config = dict(
    num_hidden_layers=9,
    head_dim=64,
    hidden_act='gelu',
    positions='rope',
    rope_theta=10000.0,
    qk_norm=False,
    tie_word_embeddings=True,
    init_std_qkv=0.0309,
    init_std_down=0.0,
    warmup_steps=200,
    schedule='wsd',
    max_seq_len=512,
    doc_mask=True,
    dataset='wikipedia_en',
)
Each number is 128 + 32 x the weight over its row's rms, rounded and kept within 0 to 255. Layers, rows and columns count from 0. Numbers have three digits each. The size before them is the row's rms in percent of the matrix's.

# up: layer 6 MLP up, 640x160, rms 0.14, rows 114-133, columns 0-159
# down: layer 6 MLP down (transposed), 640x160, rms 0.147, rows 114-133, columns 0-159
up114 107:126136160081115168133127141123132141057135155124129159074114174134100128122149141177136083109141124216108133140145117086102122088096113122079090139113121135147087181145153109115124087147150186141120103081073116088140140132167115167093138110116112140138061118067146079137134191118076114107108163107128117193128111117147157071173079124154143107177155197171131159193080115124095101089112091116112112038155175137136145132144061139186135164152157131137115141134120160089100063132048139
down114 105:180097164130141143127158132193159153118054135144151117159134200165120104097145157109137098215130111125049147144156127139145130139133132075113134110098162178098146131146090119088111164098161114135114142131097148135134152082122092136168115151122136065105110136143181139117086198111098186079151125148101125139109140164111195059157113099154103114131159100113154118155123089074140136136092209162144228145162113112103130123145152117167172125195072160064164141125133139073121168138118150
up115 096:130125082092094142131141126173101150173175120163107174122099200164171127125121110089143087119103116131168143166183054104169079079116136115100100189105177179100103128114107137124173140128178099125119092161116126198079115086096121145045116125164161107174117095128117136133091156182157101161158076099146114120151104129167140114126110162145119124047131126197131125148175171139155144169126152105128152097129188113117140102073082151133071163105161153149089142097071180148176136124098156
down115 097:112110087172154161102083120171061136112208110206151125147146163121135114112070203090079114088139136159072132123058087129180127152111127091128133142131103121109165161164104098058101167061154136124147086181151097095154156111096170123068121127178135155133165169163133137137143142167124120151097143161146141108150115107124115150151100130155175141151124132101169125044138156136146166032133149161098153128111098089092118112118186120122090105058152134155065132131126118114124104172118131
up116 103:106095112116129145168124115146163126053061129082053126096147065128140159116134130166162131188130161206192137167110177128172092104152164154115112124074164171156133087098155147178123075102096138146132099138102156110122105130109077118113147108128191128151102211139136107159179134070134107114111130124092139107183168105123088132144060092120119135106123167071122103131117075115162138104133105198128077117081043150103128127131145137169140098065087151145081116136166134138133118124153122
down116 092:110120113143123128108134164098115133133160133178173137083112179097155116158171096141065085082092113146108110118134127132107119106139057159132127140172089083125117150135059185127156166174116071101121142111136105170115143089101131129141115073120090112044111082103090172051077131215127110156118121118129130151136084187114116103121148137138100182168150144151139154129185152126104126143068094160083214083161211095163140136150109136110101135136145175159126153130089121133193153099102131
up117 105:152136143162184091103132172120164155181114145143190101109138141145137153105153119099100174114090164125120134126155131091079081187188152116157126170176147134149120099144156144126191155168106099108108188159146111092137180182085124102145100085132209144125127136179106185149152142123059176127121077116126137137125099092188120169124144106084097109127130126184153168172166134151156057135115097132110149154064187103115135118117094123075120096166164109080137128183142081110195108166101097
down117 103:141077136125102177112080135088138134119109157136165107135121160167160185097111182152131136109087151080108159133160114091142180173144142138178188172104146076198121100132118123094131139191096122118096099110123096146124130113117100183155084103079158142113153132149112109047099145052122137116097108112136153156144156163090108143086151091118140117135153179112132082092102143124204130109122044095208123150160168107125108178088082160114093150105115099138107175078158081156174178127102093
up118 107:201125138125171199162143089128113183106153130132082161103139135113134102075138114110184175096045107112119136115152188128132175147151067105100145086160123083149112105154109124044083114118098124109146145161125152159141118096045110155122165160104096153053136148158168164115123081160120136146119126136133132154140133109140148174184128137074109075102132128163100115080153168133171117182124168190106109130134100149098166101072112113192153110095162082145125160137172114113203136116100110
down118 103:122121128127085095122142124139092171104131112126162163118136091133126140123121128148142106168133095108107163186130082109132108108125124116173172075098091126078103131141153116153173145124093101155042105092153095206148071157098136210162077187127081120152126167114114205163116138188082129106168156090146151158074153113066063107133106115143138076095110114201164078145122115125118124162093102100093153135182146136082084117188158123201149142177133110151143114153148126130158156129172163
up119 098:100094149129099151133138106128138161133107128150164117184132111134097133160177147112151159174141172119196154114093122119090130170119150157185207070106074126149076112153223052154150160105092161112105101125123106165139101152124134124096084098099142143050188128133120165114118208118082111133160116137107123068106127124124135064138151105109104123147146078184161149173110132084087181103075105138127105087132116115072156127112128123171154086112144152091150085156050155119160135138082117
down119 116:141134124137181066138128153125170069142163163110124124184128125129137123152076120184111145176124125122137163116101120157162101142178124108169081139146094122152130059115089161168129080029100112121120116106178088141125177036150158088158126200159156113100171082077161154093176145133116201117113180123107170148109115160178137157100111117108092135147121118120131186101137146134080111094129117128121093153075154122124122154219106125075085131143130069122125117145136109083088116076140124
up120 105:110099124120165127141149210119171130086166079176134069113118126100133118200031162185130097121144079113158178166131094080102121097103152163196099157175078125062120138135068130193157115086131118101135129141120156112122124110152152078192113142127066167123157142161150115110095116069182170151099119085110137056186167153134144123090122148152111102124065149087154143154128167096118123135143130088127096099125099094150124112117056140119141133094126133133132189143124125091111140139110101
down120 108:154111118107127125215120168082141155068126101146162133095134152216138078150163147162085210108063077134114202135146123120154128123108119132136126146129099122098092150111111138158145142223139100114131096131040076134145140147125105101125157160136113119065156106138093139083104104129184118174095169072122180138143094092115172113108138146166135121173100122102131138119163174112099125130145128095088156091086123122096136139136123143098145129066162081181079059120134184125144170138125084
up121 093:177078094138131111101147064074074125201181090123092100137143069128126145151113108044144165118088125121103086101192126115125147103139188110160116123106125145186070149099133083129094139097058133057088137086114072137108106139133147117093113124122143114104115132121116164114096143150104064142058167129093174146121135135132137220143156158120144113125099120171140179190142163128090145096088118118104127108099104120102109125082139147159119168167139119110150098130162132103184167058089099
down121 096:083124175127097136168149130139129169163125117103141095162098099132134149120083066199126145124181151129180099151096098109099137084152093196042084159136132101127116072163098155126124138089185127114134086147143172124107130116206129181093119186128114132148165104110096114208140129100144144072113118134103095112162145114164144155125143102117181131097153076147139058176151153111098165121215110108144130136157164129144119109108139114155080173112080178081177093127121131124200098151093108
up122 097:118149126143102164152154172110073115134139136106144157088108105108150093138169124083065141108148166155096119149171153099104090136136124170063143100185077149189142177142080105086116143079101065150123134161205113163094104131229087159141157137136059170106126088103127101131127120125127102130100165090136104134059102125144142169123119170117089133130089129140151141134128116155147182174101131141201143118136064189198114166180112163108157126103099104140151088110097145163092098164161112
down122 098:091136159114145087130173166144116082119114135137139139142167134147087157124041180142131079141088088164191101082163061070115189128078178123116122155124165165130081115098141151119124132109152076117194159096173087116130192082153128151101144094127128070109141125108102144064162175134107068155091078085101130124095098095090113173146109131141127153159126157185116139121162187135106147126117103102132158100154094094084125106099172102156201182140122127090122097166157143085170160142142147
up123 100:151131195112155139133113133108152112149132086109175113133159130106167141158108087141136175160114113145070150133196115134060111088041107189176127148145194116112178089163134138176168080140166151114178166160142126113120117156084104137096156101160133130099143114119077139134103167195121118127165134127135135068114104065147076134144091119102146144157098134143077104161152137179183157117108205105152132070117080122136155100125052171148105137137137140084089147129095117060096091131186124
down123 109:145071143163102134101103096112156081202148114085127116090181125077101107102092199088148085080155135150147067107098093097121130135089083166171184102130045119096122121131071100101110196159141139097126178127210145169159126058093132174106154098120106164124120114113170151109079104116122145165110149122121117162180142142144132118115150168156165097129112153141104158144155118136153161111125152095152080106100135145165110146077107116130135149177106076147094141139052155119120044117146090
up124 106:106090107199152108129101145116118119144151059191114078093092122146132117107153132119182195167075144111095145122089153141174066110150114127105141071164079121106110156087094132094172130166083161106139165134062122094086160160188080171119129149128135102126077141143058093121162093150078094181156133119110104166117149113145165146120119141131132081159181121113140160169139145172076084127079133117136112142148175133121200096115143106148118093141093100185110113106142147106110225138117083
down124 103:074086068189132176127119114119147103123075148145143183146148155113165133143096120119107142135235123094071136174182141123186171109155163142175143112108132197132128135141135183091090144195144176090081101109078146088128147163182130113122111124088110135129193117089167108158162113129060167147155115151112173127147126115142095122169132132079127144125120142104093060128142125083124119090090126167102123101146092119117105148152176173140155218143141152154156147138104155082160122193110127
up125 077:135117176108140130107133143141130169150103133063217124125087141179191163115105171144167160120136104121183151123156124080121132095129173122135162102087136184101090146127106203091097134124129122154119112157131132101131139084142103144118123216181160147069110182081105039069102120144134116122070110155170132138138143131081088130114118112080144092177189109105137110140166124022115139127114117146169123149144124137162079189103131152093132158110107145101096201135128118097134131111109178
down125 093:075156112101127102108165122133118065148162118115160095155212125135115168099130105101101060146173126152094111142110174133106168114153172114129117096127159124189240127128158076148115136130147125122157152111092136096079076145109101117120091081128121202129112146156192145145151147105143118107169222150095140136078071161183158090098122131142085158147108098074125108165112156150163143091078178174106132086123118121096118123178121111128171192149108115082137144174110126141175138114116159
up126 097:137170183173098147125116175158061136119112124100112104123115175094147066155123189148133126081139174118111108181125053098170145158178140161098146178078137108116128147060147130113082128147140115188163139072170125149092146139127132100083179131123109105068128112148130127177177128175171069119156162109157119165109136106098160099138104096161131039145137115134189122087137142150094146162097114172110115129160208119110129153151066141137124117143187147121094113175123065101172158134128163
down126 096:115153114120125130160128134137142158111087135166086202161137148145125056169118084124175198132113137132105099137163158120122075109094150119115146125164093145135104128136124189110164120093191111130122130202140095167125179111079163156141109100135148103150124162187060133137127176129120156136146124112084147148105139219141125183125070127136170126126087198072145129116091104116078133086169154126112110129129084068143212123101121124101153134136133110122144181122077179128031122134076098
up127 093:182125129068133165187133115123134121150110132118151104145112077132099112127148092165098123163120112141184116127111070111127150135147065135167106121100130229087108153122143129187142170109066097113150104163083144132190181119125141135082178132167144170167082173085104103115132151175151140160146134094140135076137069065124186101187134108148118105096147086049133163181130158125121155134194175103141125165097158141150152111115146164150165147145109122129114115166156170158170092052163124
down127 082:120133130141113124104099126163083047136129145100092121104117184117142150138132092071178112136120120096115082150156123126128138087096179154164150099129113087094081150129117151066125079063154178140146181103177163142104101122133074141120141118150125083132171134091167111108099163108107136077101103139117119166125146146079143150176141127090122153145086167157111123117099155133106125176105099149137101079155140113011134145114064115196077060136133163108089182104146131098090175192060136
up128 100:122136117129108129181123172199123086116124110090103104193114077097115174095134123040105096066153126132115077125166129064088110098150159133127110133133189070102148128138132145064087122125174155128138108142126081124138085144154099151124174089115193101135113104120096145123158080145048101165141122139123085173123135128136109117136124139095174170117114141153188083171166135104157103107100124208159111129177148175136154184148064141156107065109101095080163125075147135142106168155116101
down128 096:061133101115134103086111159132100106105060107087157156112083166139108099062097104111145130125140135138112166131148163192176139154150124143089160126115159198190083113152143136114109091127157172148115107132118122125124139081120096049177155097165109135073149156165127186148122107160122169054123077169070194118099139158115168127140065167124143136159147144148124153159161105098070167108092116102128102106117086133124085135144107115130155169173156156087106191132136185087077095129117059
up129 100:107095157185077108150123067174117140140155106062095093118141168168154123130125134134115106089160174135114133166152040110161116128136082076114056156118178090177121096157144209139176086156133158167139116129163142158173108137146142122123175188100147150165120139135122148130138124117053138153176156073092107113128148174094072104150146085161171106130143132131195161152138135151132119168100077198197131126112097078083144157133099170121144154125153116121089112175101158139112086109105100
down129 110:134119152140096084126147116209173085137092118075156046123125065132144129160156141140116104110133110146107167139105142087149133104136153124075076124104139122121091112114174103149126118153162108101133139151115061111155160143134111175127185151125109127176090113202159125185133133056164082116114075106096203084167109127090157108149175151167123123113143159147146125107113118112076129135089163089232156140151161163189098101093141168073169092090162138160153128133182143086085148136142132
up130 104:118104088159109127060137104127085100137122066085114107129116140130154128123088133107107079093085132117140094103146175112138098173150165063114120158138136200192157138087149103104183102159093138108171141094113126098093112183102157144101122176120127121123134130123150138092095160223151098115143163084184056135106151128193153070135132133117041166157086190136109134164151139210120157143126123153118145119103141146112183067131137146164116172159059151095139174093142105112098124120108119
down130 096:151124055092165123153098078154135135106106094154094153132143097075086126085108160113105167148137170090106048137131104122099153150086145145118082158133122116140166102149146070158141181098131129101206068135204146056147147148057072122141133129177142144156125139142040170118080141092110174099092136163102114157157147144117113110131104148092122159162095156168097118131133153138191123188149120096138102090122111175148127146145083156155159118080095165145156156130114129112076107127203098
up131 109:143150099155223119177113166173137168155132142085112112123100151121198115092212168168132118090096141127151143149109183104093149141116094197189172106130079109099131151127072180148142173121124136088104121169132116073087119126150139133143128145112116141122134102066095110080159109142088093157130103113098128146101169126115114149046163135141100122212125109133125121205165075112150111107156097098092118160106175109135045157152100084123177134088128155102164100117115162166111109141145154
down131 099:142173132190132138095111157161134122109097112128141172124129129150177157131165121113098153062084170114112105197145141100078150098099197135130104137101145140152063124111159113100090132088084095126143191139199098169144117114101085170129143115113110106142172164100128076134113173104142089122091102081128136126182100170175101100224121137122148147184113124172077075130137110087136062160111121183131160107091105110135143139089085165170145177166134145106052097113142188136139171106119119
up132 098:157102104112118115110153105115167170135059094115146121205126120123107135107170126163165098128112148112092113122153111114139057126154129138147134073056106178109125207130106179092149144159177125123149158184151105105178092150105159145099134138114179142044137114128161070156101099167132132047085102156132186168155115123169112149166156141138136112141128123130128161118139107150149182091143117110141083083142145125081106159102091151108096088171133161169078134127195142221113133194166104
down132 107:142164115185090141134186151106155086113068126155152153084055132148134197094131125163130085130121106166161122151180123145090109095096098106126179140106158106149120122120073163122124149205114111149147156151180098148169110148088119051123128127128178114143050122117096140142060083097163168113114097189140134136070102134143061114089117085090170155132157174139134111185170097096135124091134145122134147115162175143128104167130040084134173095131150085096095088129128089141133090146133133
up133 097:105159162139098146124133098202121073045108148088115126151105140079136141114121170166086126154156086117141178151086136124138124145087103142120071122153116155148122084161108139128135099107129176089154151111141113118155068167136126110174176123118137086127118196058168123089148109083076110170125162095165080175151149069135094141108086162125131061165187144186106139144054128089115149112110142144127079137132089115161134086154159127169153176168154148084091094185128062103148153116107167
down133 107:078114084134115118082131089171083114139094100145147107106131236099102115135119139152083101107088141172167102119161078147113115130107164142147096128138169226132114121096153160163168138130081124073121111120039164145094175171146165112114125112093213170131091130102084146156133153129161171096093091126136139100124143139049129198134166169182147148098124112196150138143142129139110148144130111105107112162141127081153102141199149088136103117134124120136134191105086165150092096163142152